python train.py --num_hidden_layers=9 --hidden_size=640 --num_attention_heads=10 --num_key_value_heads=1 --head_dim=64 --intermediate_size=1472 --vocab_size=8742 --hidden_act="swiglu" --norm="rmsnorm" --norm_place="pre" --norm_eps=1e-05 --positions="rope" --rope_theta=10000.0 --rope_fraction=1.0 --qk_norm=true --attn_scale=0.125 --bias="all" --tie_word_embeddings=false --parallel_block=false --init="trunc" --init_std_qkv=0.0205 --init_std_o=0.00484 --init_std_up=0.0205 --init_std_down=0.00319 --optimizer="adamw" --learning_rate=0.00113 --lr_mult_up=0.909 --beta1=0.9 --beta2=0.99 --lr_head=0.0085 --warmup_steps=348 --schedule="wsd" --decay_fraction=0.839 --decay_shape="linear" --final_lr_fraction=0.05 --batch_tokens=262144 --max_seq_len=1024 --doc_mask=true --train_tokens=1769000000 --max_steps=6749 --dataset="wikipedia_en"
Each number is 128 + 32 x the weight over its row's rms, rounded and kept within 0 to 255. Layers, rows and columns count from 0. Numbers have three digits each. The size before them is the row's rms in percent of the matrix's.

# layer 5 MLP up, 1472x640, rms 0.0495, rows 1171-1211, columns 480-639
093:160129112114125107126116118071165136170117108139056102126136122119108122117112116153159120099133138149107136058135198125160057156074076157103130149103108134142110086171138133116172120072117129161129088150112071096100124113131126106103128088145136157133095124158103142128132189136148135149104195153158158105107128090169167169112087193121100119138167168173136160060117079116084106134077193096093117131196100197121127184112106073140085166138161120146067117136122094157109147144114145
093:130120072112124122095145131085150097081109124181127126104145100091065086119116072090147086081139123106101093134115136124183139068162108133133109145165159130146068088196139133079129098125112132122124157180124110167094185148223186135121149122192152093146082143110128154131128117186167130128120154120120112120198172161157111131136072099109123095097088092145119089117156146131158105152150149111133128143173105170147140106116180093080204086141074127105093081190108124081108085099160185
100:114103066172136104121115079138126136053138077104151113146130133142169111116169113099164183086119104129148156153093136095087188160075104155116129200118186128086120133166161152119154123146164143095129049137126095057133121124171103160175160116129122118105152178129116135097178111119087145138110088068118134149116155115152158118127153151065136102149125139090146142205098098122129148151109174092116124084130150155141098145061130113104143156155111162145113099206125096166090110159152167
109:170201117136049091108134170101155170133185126138137162134147149123108159170154145111129154202137101132149096134109154104144132143178168115124136068108164139093123092125105083138105183103149130104133138135143142132131121150165131163143140123139128132057175128110166123075113165105087164145151109142145110060148059152108121140128062120204112135145137131112139165154098109153144139135121131169149147141099155136098106143128143143141115113098150133111075167147156111174105174138128121
106:129091198121154118171099098112147160135163145077106080148130159125106077132145091149198098131039159146132092134108146171121215202126125157158140107158132134048117164050132136143075148152132068077127136101149158146096120117078101150087141110117087134108100079117143117146172110109103097098113113138117082125099104082138133100141143151064094136121093146127094141122109119054105210102147058139139084192133122139135065066158145126155097133129147113175192143133122128148158090151119097
097:063120041177121120115134196120108123111114099080132126122161174127207159153090140168146127111142164177122103140121160105120137106176112131145145135108123115180113108164132128164122132158110115096146075145118168059110163140178122111106156079161137137195154153162111127116149102155149131097117121101173187137107150101085069194127132171167139060115164145114180121119100132151130152115127174058187171118066172094127124130093181109093169129136080121104081077128146148117148163168145140
087:101150163116164121094090145100114185122153118139119171122103091149160095151099177109120127128193102104074189110136100156160153169156125068146124148130135131143118123082103042121062103131136081142093132112153138077128154109150117125116116154130143141160158157086109166160147108175204111159092195183174128150184159206162190112091220146184116179162084077112093095134150149153143153126145114172088159115105110098123086134123133088125144155111145089153133125139167137171168134123127191
093:101146188190088113134130192080138090137131137091148162160033200144166101081066115126119145117188106087119084110107109125170146066163153064159164152079109112095107111090153106148104123127103127139140171168199110105181127066156100161151159078121159170110147114163162090116104154138123107127124149180193137142118111153157206072125147107121167167136108132118150159152147121110117135134134115144122121136191158143090147168139109089143146130126083098131100143200129172071147092134130163
106:165144132167165140081095106136069179131177149099148157092090164130101088142124159171162119143100156182127099181141185127145107069169129145091117121108100186085095151077100094143107118113143192111188114157138116148086103154147141136176090118119159096135065149131150143130068153156145097082127095099120095121072150177119144181159143153133135105088142160103081169097135097101149176114109195147088051182164065115067108093177087163117129084153081146148117136181166152174171127124135181
091:107141062143159116094133098130174160162178138163119113101163178181115169129124143111116068062153159170155160110108154102123057090172184136151060139106115116135114099125131092112137110080033110125188048123088078167151124148141090148192151054124140062118171143109168091124196140111158197118144163162129094142118113085155173123124154157156116113136108175100164166150113129182149147152103170117093115113123179159094185123183100215100215123158088152151146183192107105178138056074121141
113:116154175163144091167182121109129105175089133136112157073082108111182118144106133080105113103142120104111123107163157186181098126140097123143144089103148123096124128137102148128155127101087093128105145170108166139130100077105092114076130153089179140086090159099129144134107151124120127116126123116107153153121110098105111174181140110151174138100067142108193153105104189136121087163162156095156150158087105092105093078204158070147127137098173153136124134129062149108055112142130059
105:114152138120137154127105146154191074126160079152097145092094058146113163105113136087102110206164135061141087145153155122126091073109158136121098138137092124121153064111096121141097122108046174105125115103114111204115143172120153086186183133151127168115152111098153147140173120099154165150128109166128136118116111157133080064130165104116114150101139105122055087130182087104048190111129148140156097128117048164185192133128052100136107123121130098171167176121159099103087134140147158
108:081117114101131092114119151146130128127151120132106083169080105144096059086066129076105111114148157202148128146185142106128159085081064122064106177129135133165134092036077159130136156104087184166117091119111169133164105145138116159045143106103119158112108085138142168089117142148168135150100147102149147132077136112109188132138114164115150079112134114137090130167119062127154154085109172176109183148151141105125186114138098091130086156120138110119144169132099147111148137150073076
106:093120073092129106107107116111091137147162129227122149104132126125181191093084115134133127145102210101213154086147219128133131149162152088129120128142140174151180138109148112105123167122121156104172129096138161119159113131136107103153160099113089100120137130091182148143146151111087142130081152103098108146147117130170113117146088173100128095118095086083105080147125103103117123150136132165088124125148110098015101122153129174121139134078098095082125084112110174100088191170124120
106:077174095134091139110110084130144089107142111042143093152116126110154155128185125145087116149116117179110103072099135151119134095088087180090131079120085151148062117059131163131129137121105122144135089135106139110121090098079135165148148127095115148111154147171093103096128185115133163101122069147089144106122114149097103160099166106068153142177109182148066141094083166103074146146110078147114189165169182134071115075148160105110118067160149176100139089113113123128117159144142123
103:152153122094097111140132114176114138131139171104081096106097124132079149154114112133145095152160096165075151147133177176093116150094156113066161126127149150064136171125085146152112069094109124092174118165130139164147014131126121122181159103185151162116080069144150172116157114092166145140131160115115079076154133104197117151113104106146104129119131121130152124135109162139085143115143098084126058142103102159169136174113126156098171127118103076121158103141140096075205092095097096
095:112131130129127079144125109105124103176090115138102143145157127210082167080150128098113150107149089125158142153105088120074110169132049140104156147093094103151094081065127100140076105065156112109086128127094123164186075073118111092121098108078103135118122150124091094138080179125105110171143138128144155113113163119052069073132146134101111133175076224109105093116141068095119145064171128171078130122104090084181090147156118170097134110134160162120127128096158151105143138114161143
103:149117098101175125120099114202117146113069143088130165072143116057139083101150122105144144086136096164167134159141093095124129079155144165176145111123136128164115094127119120063138119131143151101149164190175124113047138152172151139124093146150097109122128186114132126137154141184108187153142164109183092097198137130104062131170184126128168172120174072090111141117160112162133130102172119072149169088148114116104114198187144184094156146141091150159106158131106192086204136171046131
101:111172149090075090045106128135074112161100134105137153114054119182126128175057128157097091120219125055090110150078200124116088160148111106106101105108091232089158062137168124151126104137162127175122099144144167084077161146118114070137119135140137105116156157077105100106129138121181154129162118142153129134193129134107134160131112102100120143184060064120193097116108122182183136144118103080114169149141126130084149136129184151104118098119124148130117077143161084154171137144114086
102:165093095159064103145135139134139130097155171122221062124100136132180125128084083124109122071117123149092131083115132121144123143110127140088149138114157117089131117094102134092142118166118187117120191144127153126103128116108085183130106128128109107169070135103115061215164119142138123130148043105120151137069083086199113132192113144141144133121159166146148109179134142122144166158080155080094187112107168087088098114117166131126109108160163171147140172179142144136146184131177128
107:155188100122135102087119117114095129124117085102168111119098116207153094097121148108053143151104099110107162121093151122142172141135154127088144160168100184149133109094124124084105095162129114130097149121127159120129195139083161130133169145142128131148099129188162152133086155120186095075171099133061125136164133087125185109102158102164153095080118127154142084115092098145167098123121183120113165120121130140168118121133124131161191172150141091164091146149188139123147160130109155
097:103148157045138176082104195132172125187103160105101090132126126134102164122211104108115130171112140192145106128134135079148111124126142118058147075102130113100128142061123141066150124128119136191109115130177113137091186114166105130101097157140122142104088161110140141155118107134123136161107213103172193095165093106098132107127119029153153069153115172132137110177116169112210112155094105167113141080152092134158156161121120103097107148119110142189106091153193083120140163138121148
104:129098096144083088127142173107114123075125116125179119141091128101055118132055158107094179118122105077175128142146101110148147178074079125126146092095095108158080125144162165083120159148141060130083116109156144129115135157165139140107137145130054020095140090095121145123158160104143177158140085135137119131192107105143135144159121167096110082076183057110086098083129133108158129161116142075046118149090165110044119117098119190100156156087131096180131113116154158134138114097135119
101:124099118142180145140118128071118091154086098145089173101125133096115175132159092146182109181143102105132081128187160099118097181098087113168131135133166105131132151078121080129088092154108143162199141119144122124068103121165121120110071112171126167161141181083120188187137120131141116108095068141170112133130164118114108153150131110106136145119120098117114111173108114113189110123106155164130190134179152150136077170158173097182189081085148161106133167162095063087140098208222134
100:143122112207105156138136151122163114164128139090106114180112155125052154150159156153168095135178129105098108135120152162121139121064141139089150144107148036098133115141101087124145158097089147104140168123096148174175111080088109134095137180128112045108126150114139146107127114092158140097132154110130106104135111140163085130123145139129109087153157127123147133153106107182175117104082133097040100100144157108170140178166118119126157085149118066106109098133070160149157107139123111
104:133109083139176111078143171093115137081155123122112096143155115112124155162099115149149073084096131104060104098136086141113116100106172125115157158164167134104139071110192080203135157151126118128113165103123140144172149147050129123053109147182132091098134144137128148146122129108124120077120128100104115156113114129096154190124160100114142182170093170143102149142135111074137128104158132143120103126201134210106147134108125181171124110159068090166113124059157115058066091147103118
101:126113082099142142118064141044147099090101142139159142162186089106155126116158083174152106149152125199118097092181061165120138141127180129152149117167138192086149193148141119126125121171133156129096140174091147098120192129147158132135136136142181120106098131147105186149098115119117119107071124167143141097182114142147091149104130131131131203099118189124098148128131132163093191150128099158113114094160108145118177076111103027153134132143118129092145115063161142130179123092129116
096:154106104212126176165092151106078196102093124158109142162109155143128147069178132204136126125116106147098133125122115066124174124144129082192161084091106192111094131132128185158123126100172165067166145138155191119108097121137146157136157191209118151150071154163099152107180158195105118153098110142133098154147181128088150109149142157182155063120103116140161167169123084112128099094157165142228065147111115168132090158148149142107217087125148166119084097108074103161125148087167150
095:126111123152117165105123188107121174120101118151123125054137111122067085143152110103130114148139141078138151121170041096196145163143115098120145154160122138104159142159138129136071107098140164110182093127100135184122131116151107100099101166087161120114149127162163104105128121124147077095149149117106152112112115133106136111116050112119087158134139195156055103148148083144112136096097136149126165091100167134149106128143186156150125144136137147086068150128157122137163095127149206
100:124116045135154150131129154143089076121119173161188171139147161080135138116133110162088135173111109109126135092120183133136144146176087135161155128136058113103171146110120140085095092103109179114129139122162165115142184126112096096120091138097108148112096118075178110148140116100130130110173106169161161090090125131133139128174114093106126084170143110172117148109101156196154129165137153062081149154119136100180143088114194147111114153136153098113142130117127111103176135104123215
099:077115147119122084149159141131129095120133130106160187169083106184092083106182184108074156131161078110112113139120151131083154123158078143141164154158089059138115140180098111095038120141137089138090096154151101080126131155109144041156103110112139138131153091160124100128170095128040105083161088111141172091168125149130136087168115143110135146057061121154139133121153117045141163193159130125125161108075136130129107129180142105110139126157112069059073143125149168123106189161120171
099:186146094100160204217147151155100165118109155149158131089171071134116139153172156157144144136114090107175169143084136112174187112096114133126080095099057142049111131162119136121141122160184133104122054112117112150131111125191166083092091152160139119088177104149132125115162146158144114101123182106099132148147096103091156108131097089116151122182115158127118094135150137133167108109174163146137097128138088100115207113109209170114099115140155113203123153098114136148085098180146113
110:131131116184138125093127154131157121122195129076122119105141148143072131093107114166094037148195138143117076115172130120115160178168136116138161123109150072138136173083158161124041158093116164168141046077142149149085141150102098113127094150112086103114157064122142095150101131105125129136198164137180107164180103116147147092133136095117171103101207057148099104128149107153148135078113161119145119096127139159170139141208097123140053101106131146169127160151147163106136111158098153
102:112136090161191118089148144191082082119151127137081179074144097169192049141131129141128166057168109149182153152119112194120103123115150096111105150101127132140121144061103117185104135082109109164161106090140121127120082111146113104159143107213104131159127094125116105169104064094126148120191103111144111136125158111129117096148113113147114118111120124075091128103126087106111125145099135112070109149119102152109134122123068144144070142137092130120107105109143123171121098038138157
096:145112107146087149129118109125114127059107170182145162185093135115047172104118139091137208091117136114169104136084135125151186090147062127085156133127113116121135114119116112116125112079166152126135125116072121125164112126109144125068090094137157127095146102167169178077127143070083092096148126088135137160135179136080168101126081110119124119110171120155122207109128125091181071052144132102093107170090135126100064089123178162129179056134128132119188124153103138143052096115145162
102:178099118179152067135111114143130111116127093102132141069155133135108135115197157155090096135085136116159103172110212189164098170127151126168112093127167133152152111097119142120205134111179066118161128120115101160117143095076095118173106105167094174096163155141136116132149149199209104101099146119151093138113139135150187113131034126161133200159103118148118135121150158167145141132075118152145090131080106136115168115187113144125098072132161106148109169134150136115122122126113081
096:147115145130110109160083133140117134193107127130086057139024112132119141156145196127125141094119159091071156112165070112138138110143124109113173133122080161160188101181094117144155161084091123128146119140168135147145134053128118131124088128135121081110091110151090098121206147076151146143121118117113132099098133186131091162132165070136115139109159059143088144155160095108112149118109121168104138169122172106104110134112184109171113158090125176177099169148092105147136153113080141
093:186153184109076091129077118173124081091116127102138150142091111107118126134161100116101146138121116143138128160076121136131137161164094091173118161114170137088112130160193091092107099133065093115096093125108138173123071096137117232097103141129079153122127180131103134074050157165127193094097154174145100155121109102187153150079103124122150115073153160090038149101149177108113172138110163096137136086155101105136140091083126158142177147138136062091127158081096120048177113077140071
107:094161123134172131181110130114155167069149117132106135145179075076091132089081098178145152123130158183121101154148164107089177128144168127101097125143135128081152134073098069097089102082068139116175145173165103198116129151085110085081185147157139123081145144064118108132105124121127112169150082104091096117117094107121157157116087123144087171063150145172150162115123190114116126116080134200129139135150137109110126136137156147033126164100125134120148095104134099151125111114094082
098:176103097083170159121085157101112150156094144106179095175116120182100170062135079108143179129163131189115200107119083063142137151159160119162148148086125130157171110126088178161123098148082176117155105141122125158118135155114176170113120128131158122122037097102154146130102085104126192132092123112045133188181153177136169103124151130201192083131134099151102088137130123126203144142112152101190124148145132111164072166116147178170141162150069143131135124180137075189130106146134102
095:197087070155112102113130138145125142180140118134134090184143151154102073099152135128129104121194121110173126145106203106111141119181154170209158125097134161129161138217154095123070121195140112103117139083181114113125098193151130142145133132108146114170131105185126173197111136042125131173135065106138125110133122093071113110071132185148030166153133139114098119150103091152105162104097101101081109165098085169130099133066111151134119174165076170137113095068082089159129114136106154